Part of a small language model's weights: 10648 steps.
Each number is 200 + 20 x the weight over the matrix's rms, rounded and kept within 0 to 999. Layers, rows and columns count from 0.

# layer 5 attention key, 128x256, rms 0.221, rows 95-120, columns 64-127
198,193,206,178,231,212,178,184,192,176,146,182,245,184,183,174,201,169,226,207,195,232,218,204,204,199,196,230,195,210,201,209,194,216,225,243,223,195,166,244,219,219,222,231,203,185,199,223,201,191,225,164,213,246,184,240,194,201,184,232,172,200,194,223
210,186,207,203,167,177,203,209,188,198,161,216,204,176,197,181,193,202,152,183,190,201,207,209,162,212,211,212,205,198,198,191,216,187,204,244,151,178,215,220,220,203,227,185,161,240,164,218,191,177,189,196,208,214,197,205,183,206,202,170,248,229,199,186
223,200,201,231,190,202,195,200,207,206,165,176,190,222,226,174,210,173,206,193,220,189,228,202,224,216,219,172,211,221,217,188,203,218,169,166,221,202,191,197,198,201,176,195,221,189,223,181,175,193,219,196,202,194,172,184,171,158,205,180,206,222,157,200
172,210,201,246,191,207,219,192,226,192,184,190,200,202,238,215,207,165,217,187,196,189,187,242,218,229,196,166,201,179,196,195,214,209,206,210,167,190,219,197,198,209,210,185,196,224,213,212,176,159,183,181,182,203,196,164,201,173,205,209,195,218,220,219
168,192,213,192,173,158,238,181,150,210,261,187,191,197,206,173,175,196,206,210,224,176,204,184,201,203,195,212,198,164,204,205,216,203,174,216,193,218,212,204,187,215,211,230,173,182,211,207,158,209,166,172,187,188,173,228,205,192,223,213,212,214,221,226
194,201,186,200,216,195,208,206,219,220,207,190,235,197,220,231,203,217,173,177,194,225,168,222,211,217,202,192,188,203,184,209,199,176,218,186,196,203,179,228,191,182,169,197,163,190,201,196,165,181,191,231,176,227,219,209,230,197,206,244,190,208,178,228
206,181,235,184,208,178,208,184,204,219,203,172,154,150,199,192,217,203,204,211,192,216,200,225,178,191,238,196,167,202,218,191,213,174,216,183,225,183,174,181,205,192,194,209,190,223,213,231,204,225,207,182,198,238,212,220,212,171,190,211,205,222,219,173
202,217,194,195,238,217,211,188,201,192,205,146,193,220,205,190,173,182,182,174,218,236,228,192,211,212,234,175,168,171,192,208,186,185,217,161,188,160,211,163,182,194,211,185,203,204,219,198,199,214,211,204,214,226,203,193,163,198,197,235,180,169,210,193
198,188,190,236,196,181,198,193,208,192,173,190,237,181,192,216,233,221,206,211,206,190,194,184,231,212,197,203,203,207,218,199,180,208,180,176,210,206,211,201,202,168,172,183,181,213,224,211,177,198,193,220,174,204,179,205,155,196,217,201,219,184,188,189
206,210,206,202,192,156,178,187,202,228,199,240,211,199,179,168,181,213,197,188,192,201,201,210,209,207,180,205,220,177,206,192,186,208,231,184,199,223,204,177,194,192,184,236,190,220,202,170,187,228,178,206,195,191,208,206,206,185,209,204,215,227,235,236
190,187,205,208,217,220,198,206,190,201,232,215,201,177,184,205,168,187,186,213,178,203,211,189,221,220,202,191,202,232,222,203,185,174,199,190,186,195,190,158,190,205,163,214,169,172,163,199,240,207,177,247,198,206,237,199,193,191,230,202,185,203,217,193
180,160,215,218,197,214,201,186,249,187,209,179,217,194,184,211,183,208,187,191,207,179,197,195,194,199,196,200,207,194,206,187,205,179,209,205,191,197,194,181,165,197,251,197,210,227,209,180,214,218,218,238,225,228,198,244,177,179,191,180,189,200,194,180
207,230,173,195,209,192,193,180,211,211,182,221,190,194,211,195,213,211,202,242,208,194,209,222,234,200,220,207,202,176,188,209,212,220,221,178,196,152,207,191,229,203,193,187,190,191,220,215,176,233,197,158,242,188,206,233,230,181,184,203,211,197,210,191
208,177,226,170,224,202,173,190,192,207,191,162,211,216,206,190,203,201,196,222,165,186,203,202,194,223,201,197,219,177,217,193,184,200,196,188,201,220,234,215,182,180,177,188,217,213,177,217,221,192,200,162,199,215,201,194,230,221,202,150,190,176,241,212
167,226,180,169,212,190,198,182,152,217,183,208,219,192,219,207,226,218,219,223,202,217,220,190,194,227,209,175,173,217,193,215,168,196,225,207,199,246,194,224,201,223,211,206,161,190,218,196,196,201,212,208,218,212,182,180,164,191,172,195,192,196,220,199
201,180,211,182,213,181,192,164,249,233,169,188,217,200,192,194,184,203,144,177,188,210,179,202,205,244,219,170,145,203,223,212,159,248,201,182,172,224,202,204,222,225,231,190,216,159,196,161,180,188,192,208,202,204,234,207,233,203,198,179,247,223,181,201
187,194,195,170,199,192,198,219,198,204,190,207,196,196,203,224,196,226,194,196,184,202,174,227,192,216,191,209,211,206,201,190,253,208,212,248,184,174,230,208,198,205,187,173,195,227,217,205,206,197,218,191,202,196,194,197,209,199,197,189,219,188,221,199
183,202,177,248,227,231,203,181,224,208,203,262,231,215,224,216,159,200,203,237,204,177,200,186,209,196,196,190,201,222,222,200,189,159,219,213,196,171,216,227,195,222,234,186,228,201,193,213,182,256,200,192,220,191,168,172,190,211,189,201,179,200,222,194
173,210,213,217,226,172,218,184,221,219,190,220,166,223,166,230,193,197,214,214,200,217,228,184,206,183,187,216,224,169,204,212,229,190,210,260,244,188,234,183,195,193,204,178,209,206,193,242,257,212,198,195,208,219,214,198,175,197,176,177,207,239,207,200
235,168,226,172,200,197,222,168,213,210,211,231,232,242,216,188,221,199,185,193,213,212,205,195,219,163,213,200,229,195,215,187,152,188,168,189,168,216,192,222,182,182,203,185,198,208,207,194,178,168,180,208,190,169,188,188,177,193,200,203,191,228,159,183
225,163,194,221,191,179,210,179,188,228,177,152,222,202,207,201,231,219,184,189,198,206,166,210,210,216,221,185,244,205,164,182,192,184,212,203,235,221,232,210,206,217,211,217,190,207,193,190,197,178,213,200,185,220,170,211,180,175,179,193,224,214,207,195
174,221,209,222,208,222,195,234,229,227,189,202,166,180,240,177,183,227,209,188,228,202,188,207,156,199,190,197,235,202,198,188,170,185,205,212,155,171,211,175,207,159,224,213,210,192,215,221,212,195,176,196,183,213,190,193,197,216,195,187,220,162,190,238
193,204,217,183,191,173,198,191,190,227,237,239,239,194,147,232,216,192,216,174,187,195,235,230,157,193,211,184,205,193,198,236,202,203,234,221,199,191,183,207,191,256,231,235,207,228,197,182,233,218,174,172,217,232,227,206,185,183,229,224,219,168,213,211
224,245,180,194,227,200,243,194,234,186,219,155,207,165,243,209,220,203,192,198,160,190,214,162,222,201,175,173,197,194,174,158,205,182,212,235,191,201,201,173,199,208,241,240,190,207,209,188,225,215,210,221,209,192,212,227,211,174,174,223,211,207,196,186
225,204,205,166,186,205,182,242,240,208,210,196,216,173,213,194,202,179,216,142,196,195,201,184,213,219,214,206,181,181,216,203,215,177,220,190,192,180,180,231,210,229,214,184,174,210,175,192,194,202,236,207,194,184,207,203,153,214,185,201,169,238,209,184
216,194,198,231,188,179,187,213,214,195,205,200,192,200,214,206,178,201,204,198,194,210,202,188,242,201,201,199,175,238,205,196,200,185,174,215,204,202,167,156,173,217,227,187,239,179,185,240,203,189,214,198,246,208,200,207,218,183,218,204,221,194,205,202
# layer 5 attention query, 128x256, rms 0.218, rows 96-120, columns 64-127
238,199,236,219,221,193,209,178,167,209,207,189,187,184,204,174,215,188,188,236,168,203,211,221,219,219,201,216,195,202,172,211,185,159,200,171,226,198,184,212,232,210,182,206,228,196,173,185,216,209,184,205,176,241,218,216,186,213,155,177,212,199,197,197
180,168,184,207,184,205,165,187,197,195,213,204,224,208,243,182,181,188,148,185,219,237,194,190,180,228,197,196,216,213,207,187,197,186,191,210,176,211,154,231,220,210,206,187,181,210,214,194,187,209,172,181,197,168,218,174,220,237,185,208,181,145,197,181
182,178,187,202,188,244,185,211,244,196,211,191,176,215,235,201,211,221,165,194,198,222,236,199,208,194,200,202,188,177,205,214,195,213,178,227,215,198,185,212,196,194,169,212,183,204,198,192,205,230,215,225,185,204,195,216,252,198,147,162,159,182,203,192
176,171,217,214,239,233,213,204,203,192,189,214,229,221,204,218,192,174,241,180,213,200,188,213,213,210,187,187,198,208,175,209,219,218,216,176,177,235,197,187,199,232,194,209,181,194,197,214,197,183,197,192,168,213,202,178,194,208,199,218,210,193,166,183
202,238,194,195,173,188,216,207,226,152,171,205,194,209,198,192,188,202,212,230,177,208,204,196,188,180,220,173,201,164,189,214,224,183,208,226,260,214,191,201,218,207,216,204,182,214,191,187,187,150,199,205,216,193,191,199,197,187,208,210,185,194,191,182
181,171,166,200,210,218,204,193,239,175,214,173,184,186,193,212,222,219,215,209,211,183,193,195,165,225,232,208,200,183,180,219,193,165,194,153,214,189,194,230,199,187,203,203,198,250,174,187,221,222,200,196,202,200,220,192,217,222,219,216,190,218,194,188
208,190,192,200,210,205,189,204,229,238,210,206,184,210,220,188,131,210,178,155,164,212,208,174,183,213,197,206,175,189,217,175,204,225,193,211,194,187,200,192,181,187,188,170,219,181,196,211,220,203,225,225,208,175,197,205,220,188,163,222,212,183,160,221
198,179,188,169,219,213,179,184,197,197,214,175,227,179,210,209,188,199,205,176,186,179,186,184,222,195,224,198,201,234,210,194,175,247,183,217,200,217,217,202,194,227,250,250,187,177,207,181,199,201,188,187,208,176,190,182,208,198,161,208,176,236,216,193
200,163,191,185,209,210,244,171,192,218,225,205,195,157,185,196,177,223,172,187,182,223,212,169,188,195,167,194,196,211,176,204,224,211,204,172,229,218,169,252,191,192,199,206,195,180,201,224,215,221,190,186,184,197,201,206,207,200,200,186,190,198,188,192
205,195,191,190,214,164,185,182,204,192,210,189,210,191,182,233,227,187,160,178,214,230,164,208,225,199,237,182,181,150,228,210,237,173,208,197,205,198,229,184,168,217,190,192,225,225,183,208,185,181,188,196,172,193,214,217,192,160,243,200,176,185,206,204
185,198,195,176,182,188,244,216,168,188,177,203,219,201,169,183,218,221,208,216,191,158,238,204,200,188,192,225,226,199,171,199,184,167,205,198,178,231,211,203,216,201,176,204,222,228,220,175,228,222,208,224,217,193,231,185,218,215,190,190,187,199,188,217
200,185,229,226,221,176,174,215,196,183,195,216,231,206,186,220,222,218,166,188,212,212,250,181,185,163,179,202,201,192,195,193,175,173,202,224,207,212,219,176,217,193,206,232,224,190,215,204,250,209,203,179,239,165,169,168,226,184,243,205,182,185,206,204
209,190,212,210,173,236,250,286,183,194,171,213,197,213,202,210,179,201,231,192,217,182,181,203,211,179,194,176,189,197,202,176,198,180,193,216,189,161,192,162,189,178,172,224,175,189,195,225,221,213,199,211,206,175,219,201,172,204,194,205,218,184,223,219
198,167,198,212,182,187,188,233,195,195,235,198,206,161,193,191,193,212,179,208,199,218,207,191,180,220,204,174,190,217,216,179,214,220,202,188,202,222,190,212,211,182,207,202,190,162,171,185,204,223,179,211,192,185,168,207,184,202,246,218,201,229,180,185
176,219,225,194,223,172,195,183,179,202,249,216,187,220,188,185,166,237,179,238,189,148,191,192,188,193,234,187,215,218,232,229,203,252,181,198,167,207,175,197,248,117,221,209,210,221,219,194,213,189,172,171,176,175,205,171,204,193,212,205,219,239,230,167
200,194,231,210,234,224,192,204,155,197,219,223,197,192,212,183,199,155,223,204,203,185,205,221,195,213,161,187,195,184,190,202,174,217,177,170,242,201,194,194,200,210,208,228,210,205,209,183,206,184,212,180,179,222,205,204,213,230,170,164,142,187,210,186
162,217,225,197,179,163,180,180,217,191,188,192,208,174,219,204,198,214,215,187,218,198,211,219,203,189,158,163,188,205,210,179,202,249,225,192,211,234,177,182,186,210,199,189,195,224,224,207,205,197,230,241,162,190,213,193,192,174,201,168,183,183,163,180
182,184,218,191,160,203,179,198,179,200,176,225,190,163,232,209,186,191,217,205,207,205,198,158,217,204,240,169,222,253,237,215,204,204,207,227,186,205,200,185,200,217,159,225,202,194,178,213,164,178,215,188,200,223,206,222,189,226,167,220,220,212,207,247
193,154,223,232,198,205,186,231,216,228,188,193,222,185,181,199,180,200,190,205,228,209,208,220,162,177,187,215,218,229,200,187,206,221,195,199,205,166,210,206,157,170,225,185,194,209,234,185,184,210,167,197,222,211,198,175,215,211,224,169,192,217,207,230
205,195,181,216,187,198,193,192,232,229,219,238,151,179,188,171,210,193,206,191,208,185,189,195,183,235,225,190,205,209,213,219,170,187,207,148,224,150,195,187,213,144,217,221,212,255,197,238,211,225,167,161,171,181,161,199,197,199,193,225,231,211,180,202
191,221,185,198,204,224,181,197,207,207,220,227,228,195,194,226,200,177,175,183,179,185,236,201,235,220,211,233,189,194,186,220,211,186,186,170,158,221,248,169,184,221,188,228,174,196,183,189,218,215,236,186,215,236,198,185,202,183,186,184,219,196,231,197
217,195,188,192,190,200,165,186,228,175,205,212,216,228,190,182,203,219,211,203,157,173,206,201,197,202,176,184,223,201,234,197,226,209,143,192,229,200,198,197,215,209,217,191,200,223,170,204,212,232,176,189,187,225,162,210,185,223,191,204,177,190,187,220
174,210,225,201,220,212,177,186,193,208,182,227,212,177,181,181,226,225,215,214,198,197,185,177,187,172,209,194,197,196,186,224,190,204,202,191,185,190,183,203,226,185,247,188,234,203,204,191,236,213,210,194,225,174,229,257,197,180,188,216,208,216,232,194
228,220,193,212,202,207,188,194,201,179,202,177,206,210,162,190,194,211,218,214,193,214,221,199,209,192,219,186,194,221,199,188,195,195,161,205,247,210,207,218,195,212,177,181,171,184,234,206,173,216,191,194,173,216,208,193,172,195,193,196,194,200,206,187
195,185,200,211,171,172,184,160,205,174,178,224,218,209,166,193,202,184,199,185,202,188,174,185,226,179,183,203,231,217,182,195,173,168,189,206,216,201,204,208,199,190,177,188,217,210,180,149,188,200,223,185,152,211,166,153,206,205,203,185,201,234,207,191